Part of a small language model's weights: a variant of SOAP for these matrices.
Each number is 50 + 12 x the weight over the matrix's rms, rounded and kept within 0 to 99. Layers, rows and columns count from 0.

# layer 6 attention query, 224x224, rms 0.106, rows 0-28, columns 112-223
56 35 44 40 49 43 43 64 51 55 69 56 57 53 47 52 55 67 47 54 54 34 59 45 34 55 37 74 44 55 50 32 32 63 63 55 53 36 51 75 31 62 42 38 48 53 56 29 44 67 38 57 48 49 39 39 49 25 42 33 40 66 37 51 49 38 61 52 41 56 58 38 55 75 43 48 45 37 43 35 61 54 49 46 60 39 61 53 54 56 51 66 43 32 24 51 31 45 59 63 41 64 54 64 52 54 34 52 46 59 50 63
51 48 39 57 53 51 48 49 55 61 44 47 62 58 60 54 33 63 59 55 54 42 56 40 43 47 51 63 48 51 45 46 55 51 64 58 57 43 41 45 53 46 48 55 68 50 45 49 47 45 55 55 61 53 45 34 40 56 62 37 37 60 49 56 47 47 47 53 52 46 52 51 59 50 50 33 53 58 58 50 46 63 55 29 49 40 41 43 58 40 42 43 51 58 65 70 43 55 44 51 55 62 57 60 44 62 56 49 46 47 59 50
67 55 47 29 48 62 71 54 65 41 52 46 51 49 50 36 42 39 54 34 36 63 56 32 53 62 38 39 40 55 50 52 59 42 34 37 44 55 67 62 71 46 51 41 37 48 55 61 69 31 59 46 51 50 64 60 36 54 40 64 57 32 49 47 47 50 48 49 37 59 28 50 25 84 55 46 36 75 51 61 65 45 72 40 45 51 43 50 57 49 41 44 44 48 52 37 49 53 66 57 37 56 53 38 44 49 53 48 62 51 45 64
34 47 36 30 56 36 58 63 42 36 53 46 64 50 24 51 56 44 39 45 65 53 44 44 48 56 64 42 61 69 46 61 56 60 42 36 46 72 49 63 49 65 50 40 61 48 49 47 46 62 47 64 45 56 44 29 63 54 57 28 32 32 63 67 70 34 47 39 41 53 60 50 42 45 31 49 50 68 71 45 61 60 53 39 55 26 11 58 42 28 66 60 28 58 44 17 21 51 36 59 46 65 31 52 38 65 47 54 56 44 58 67
56 43 36 20 56 68 61 51 36 27 63 54 40 33 43 49 51 41 38 48 52 49 51 20 62 47 31 49 57 47 59 43 52 53 40 36 47 55 43 67 52 41 55 34 42 46 56 56 69 37 54 51 68 36 53 50 52 50 43 62 58 52 44 53 62 35 49 35 33 61 42 46 55 61 63 37 29 50 40 52 54 54 73 53 37 40 44 59 57 46 44 62 47 46 53 46 29 57 57 73 19 65 49 47 64 41 41 60 57 37 58 57
45 51 59 52 58 68 57 46 43 28 48 47 42 61 65 41 57 43 42 48 60 47 40 36 54 39 42 37 61 54 48 55 45 27 51 48 66 48 61 57 53 52 52 43 58 40 54 41 64 40 63 57 50 59 59 71 64 63 42 47 58 42 67 60 64 53 29 48 50 43 44 38 49 71 62 57 46 64 45 44 58 47 54 63 44 45 36 55 37 38 54 48 56 48 47 48 33 43 65 59 30 47 40 42 60 54 47 49 70 56 53 37
53 60 49 57 48 39 39 48 33 40 56 43 44 55 47 47 61 46 66 59 72 39 57 56 50 44 49 53 61 51 53 50 67 43 56 45 54 71 43 41 45 35 52 59 54 38 45 54 39 51 37 50 75 57 47 42 60 65 52 38 39 53 70 60 60 66 51 52 49 43 60 48 55 39 37 61 52 52 55 37 61 57 37 51 52 34 30 54 60 37 54 30 46 48 52 59 48 57 46 51 41 59 37 46 40 56 66 41 39 54 30 31
57 49 37 54 55 37 48 51 48 54 55 56 51 43 60 59 44 41 49 49 58 43 50 36 50 48 40 54 40 45 50 53 74 70 63 48 38 54 30 30 42 37 44 72 51 47 38 55 51 53 50 42 58 59 48 36 51 47 59 45 47 51 57 63 47 57 60 52 53 53 67 55 56 45 55 45 63 38 57 55 56 59 40 29 51 49 57 49 65 58 49 57 56 33 62 60 57 69 35 39 48 43 61 61 38 52 51 42 32 43 51 66
40 45 66 54 37 54 20 46 51 91 23 41 56 48 49 49 55 59 62 48 53 44 43 71 42 47 56 50 77 57 34 39 50 55 54 79 63 63 64 39 66 62 45 49 52 53 40 49 46 64 45 44 63 62 51 63 44 55 53 58 36 48 53 60 47 62 28 59 43 40 40 43 66 38 42 83 59 57 61 24 57 42 63 48 56 46 47 49 41 59 59 50 45 60 48 48 55 33 52 67 73 54 55 67 38 51 60 67 37 48 60 55
47 53 48 51 67 38 43 38 60 63 32 41 51 47 78 49 52 52 70 54 71 52 60 55 53 39 41 56 61 38 50 57 66 40 57 54 61 54 34 34 57 52 53 57 59 49 37 58 70 57 67 48 58 56 42 51 34 52 51 60 46 41 37 49 43 71 34 47 41 35 48 46 52 36 41 66 50 63 55 36 47 64 38 30 52 56 53 53 63 58 53 53 57 45 60 50 53 55 50 41 71 43 51 53 39 47 64 58 32 59 52 40
50 52 64 56 43 51 54 48 37 43 49 47 45 65 33 41 55 49 46 47 49 56 38 55 41 54 51 39 44 28 51 57 55 31 39 45 56 54 71 68 44 62 53 39 34 40 55 53 62 49 62 64 56 39 59 55 69 57 48 47 63 56 42 38 47 60 41 49 50 44 42 42 50 66 50 61 41 39 50 48 57 40 56 65 66 29 53 53 37 49 58 55 37 48 46 47 56 38 54 57 57 48 37 43 52 48 41 48 53 59 44 42
33 51 45 60 59 72 54 46 41 50 39 53 48 51 63 41 41 48 31 41 59 62 38 46 58 36 46 45 48 46 47 53 52 62 40 32 45 55 54 42 65 42 57 49 40 51 42 44 44 27 51 44 70 47 66 49 55 61 54 60 48 43 59 56 60 51 43 35 55 65 46 56 47 54 78 43 59 38 52 63 58 70 61 59 38 64 51 45 43 54 48 56 65 61 70 71 40 70 47 52 49 54 61 50 41 40 60 35 52 49 39 58
51 40 64 57 59 59 52 67 65 28 39 48 37 55 47 35 57 54 33 55 53 52 55 47 45 43 60 54 65 42 46 42 21 53 37 62 59 46 49 61 70 62 53 40 46 58 61 42 57 51 40 63 50 51 50 62 46 53 41 52 46 46 38 48 62 45 32 39 33 40 49 42 63 59 62 75 43 49 56 36 53 36 55 70 31 46 58 56 48 50 67 42 39 43 50 46 45 34 54 47 67 52 47 48 56 51 46 53 68 55 54 33
46 59 48 37 63 10 38 50 61 50 56 57 56 25 65 80 51 40 49 55 66 50 60 57 55 61 61 59 54 61 53 49 62 72 46 44 56 56 52 47 58 62 51 55 54 46 33 47 44 68 53 48 43 56 37 41 53 40 60 55 28 38 49 61 59 37 55 46 47 38 72 49 52 29 38 63 64 44 49 51 47 52 56 40 49 34 43 52 58 62 55 62 42 43 49 26 42 46 44 56 62 52 44 63 37 63 57 54 42 45 57 66
45 58 60 43 42 58 39 61 43 40 43 51 50 51 42 44 27 47 44 47 45 38 42 45 70 44 63 59 36 60 55 44 59 56 69 57 44 40 50 44 50 51 45 59 41 54 56 55 51 54 38 50 49 35 30 63 38 39 66 42 50 34 52 51 57 46 58 39 42 52 52 46 50 54 34 55 67 51 57 55 55 28 38 53 59 54 72 41 70 69 45 47 45 52 47 44 71 54 43 44 38 47 53 69 55 41 32 58 47 47 57 52
54 46 52 57 33 37 70 35 57 63 56 47 43 61 48 50 46 54 56 52 39 62 49 45 62 52 44 51 71 27 55 41 64 32 30 39 42 59 33 52 52 43 59 58 44 45 56 48 52 41 67 57 48 52 44 44 47 51 40 44 70 67 46 33 38 75 52 45 42 60 41 41 41 67 65 37 39 43 47 47 50 56 58 42 62 47 58 67 68 66 26 38 41 37 63 49 44 59 61 39 54 52 45 58 53 51 79 52 47 58 42 40
54 64 39 56 58 42 53 43 36 42 43 65 32 40 48 63 57 51 54 55 74 50 25 61 38 59 52 55 54 72 45 58 62 54 37 34 42 58 45 34 32 36 64 55 47 43 47 54 60 37 41 65 62 64 49 48 67 61 46 59 47 52 61 57 62 74 49 52 52 54 59 59 63 40 39 39 54 55 49 55 71 70 62 46 59 40 30 65 50 42 66 43 51 37 46 32 49 61 40 59 51 27 51 55 56 50 71 56 42 41 64 61
47 52 38 58 49 38 33 48 53 68 54 52 46 37 34 62 54 57 49 59 54 37 56 57 47 50 53 53 57 53 61 49 64 65 63 42 45 46 31 31 43 51 50 58 66 48 41 49 36 73 33 42 61 64 37 35 59 34 44 42 37 74 46 42 49 60 57 54 43 40 77 45 62 27 42 46 57 36 40 33 61 67 62 52 59 51 49 60 56 47 65 53 48 50 40 45 47 59 40 56 63 53 50 66 49 53 58 55 42 41 59 53
43 57 35 47 57 33 52 54 55 38 51 48 60 24 64 64 42 52 47 57 49 40 66 30 45 51 54 66 40 50 47 48 50 65 56 44 51 55 38 48 43 62 51 57 54 69 36 49 45 56 31 45 43 58 56 52 41 36 64 56 40 39 33 52 48 32 45 58 45 53 72 45 60 32 37 65 62 39 51 60 36 57 35 54 57 54 59 33 51 53 57 52 51 68 32 36 47 54 35 49 49 52 55 69 48 45 42 66 47 62 65 55
57 47 62 54 52 48 52 49 66 52 52 41 45 37 54 28 48 45 55 45 48 48 55 49 48 46 51 39 50 48 48 52 39 46 48 46 47 63 51 56 61 58 40 45 45 46 59 60 68 45 56 40 52 60 60 57 32 55 43 60 46 32 58 49 49 56 34 51 35 42 42 48 36 59 42 53 38 54 42 57 50 48 53 62 44 49 50 42 57 50 59 37 46 46 45 46 49 48 60 54 48 48 40 23 62 56 49 60 58 58 45 41
44 57 69 57 57 65 28 64 51 29 54 39 40 50 49 62 63 42 54 54 42 41 49 43 46 44 38 40 50 59 56 55 51 44 63 51 55 48 63 53 63 62 25 40 39 40 45 39 54 45 42 39 32 50 70 58 46 57 50 62 53 44 62 59 54 31 33 54 34 50 47 44 61 68 37 63 46 47 33 49 49 33 49 51 27 32 43 51 55 55 53 59 46 39 46 36 44 27 74 52 38 58 41 52 57 47 51 55 59 33 64 50
45 47 58 42 47 40 56 33 35 59 39 54 50 41 36 63 55 39 66 44 56 56 58 70 39 72 43 38 46 46 34 53 54 39 46 57 45 31 73 60 47 54 44 52 65 28 53 34 47 58 44 46 33 50 61 60 67 39 39 61 66 37 71 62 56 43 58 53 57 53 73 49 40 58 39 61 49 51 43 61 50 24 66 48 54 51 53 60 40 69 54 49 47 36 34 20 64 50 63 62 57 40 41 43 55 56 51 48 52 37 55 53
52 54 43 42 54 32 56 58 44 36 68 49 49 39 44 64 66 38 49 49 87 56 49 55 37 67 47 61 41 49 46 50 57 69 44 40 53 58 50 57 38 35 64 49 61 37 56 57 46 51 31 61 62 60 51 26 72 51 51 47 51 40 51 52 56 47 61 61 46 53 74 45 46 39 36 30 46 48 62 45 61 67 46 56 68 33 25 54 49 28 71 63 49 31 39 29 53 62 38 53 39 39 46 37 49 51 54 45 47 49 47 53
48 60 56 53 41 33 40 37 52 71 60 40 69 44 62 43 36 60 63 58 46 46 50 54 51 40 55 47 41 40 52 47 45 55 76 54 33 33 38 28 42 39 47 59 53 63 50 56 47 48 44 37 46 53 41 40 43 51 60 54 41 45 42 34 44 43 62 60 66 57 51 44 45 29 36 44 49 51 47 57 46 46 34 49 44 71 62 40 60 60 40 47 63 49 47 57 67 65 50 40 62 60 71 39 53 46 53 58 39 53 45 45
61 49 38 49 58 39 57 50 54 49 60 49 39 57 47 62 46 42 67 59 59 47 59 44 53 60 46 58 36 66 45 65 64 61 44 50 38 58 63 43 50 42 38 67 62 35 51 43 55 50 62 36 62 45 39 33 53 41 43 39 39 39 56 61 49 69 65 61 52 59 52 54 42 50 36 43 64 47 49 55 54 58 55 32 48 39 41 46 56 62 39 54 56 48 57 39 49 63 50 55 49 42 55 54 53 67 56 59 58 50 47 51
55 64 40 52 47 40 37 67 52 58 49 47 66 31 48 43 34 52 53 66 32 35 63 28 55 30 68 60 56 61 54 45 47 74 68 49 51 59 22 28 58 47 57 61 53 79 54 57 46 58 37 31 56 64 51 34 13 37 52 51 34 64 44 44 27 47 58 55 39 47 43 50 74 07 60 28 39 56 60 41 39 60 41 49 43 64 57 36 76 50 46 54 53 64 52 63 48 51 44 43 53 62 63 51 63 36 53 64 31 44 58 33
54 40 52 44 67 49 44 66 40 27 53 58 49 58 51 53 43 54 53 61 50 18 55 35 45 28 57 59 47 41 42 39 36 53 65 58 42 55 62 63 35 55 35 47 59 46 57 40 53 44 48 47 57 32 49 45 40 71 57 43 52 48 55 54 45 30 46 49 43 72 66 49 61 58 39 44 54 38 55 42 62 43 31 55 36 35 54 35 49 48 48 51 44 46 46 53 37 51 36 52 22 65 40 73 47 65 43 37 47 39 50 56
29 49 52 55 52 60 47 46 54 61 29 44 63 71 64 42 51 46 56 46 57 75 54 59 50 52 56 36 59 41 44 63 53 37 45 55 52 64 45 33 55 46 59 68 46 48 44 72 44 46 74 44 47 69 48 49 37 78 60 62 68 49 39 60 47 73 40 48 37 38 39 64 47 26 67 66 71 52 58 55 44 48 50 53 54 48 46 60 44 53 43 44 57 53 65 68 77 55 50 50 65 33 47 36 36 46 57 52 50 61 68 45
48 44 26 42 36 50 72 30 26 53 60 55 47 56 37 74 62 41 58 41 62 50 40 58 42 65 34 46 44 52 49 67 61 45 36 40 35 47 54 50 15 30 62 28 64 44 45 41 47 47 52 66 61 54 56 35 77 54 45 58 48 60 69 56 51 53 75 44 65 54 66 63 36 46 49 28 52 40 43 52 58 71 63 46 60 44 27 53 32 32 58 60 55 43 48 31 34 54 41 61 53 44 47 49 45 63 57 43 53 45 39 48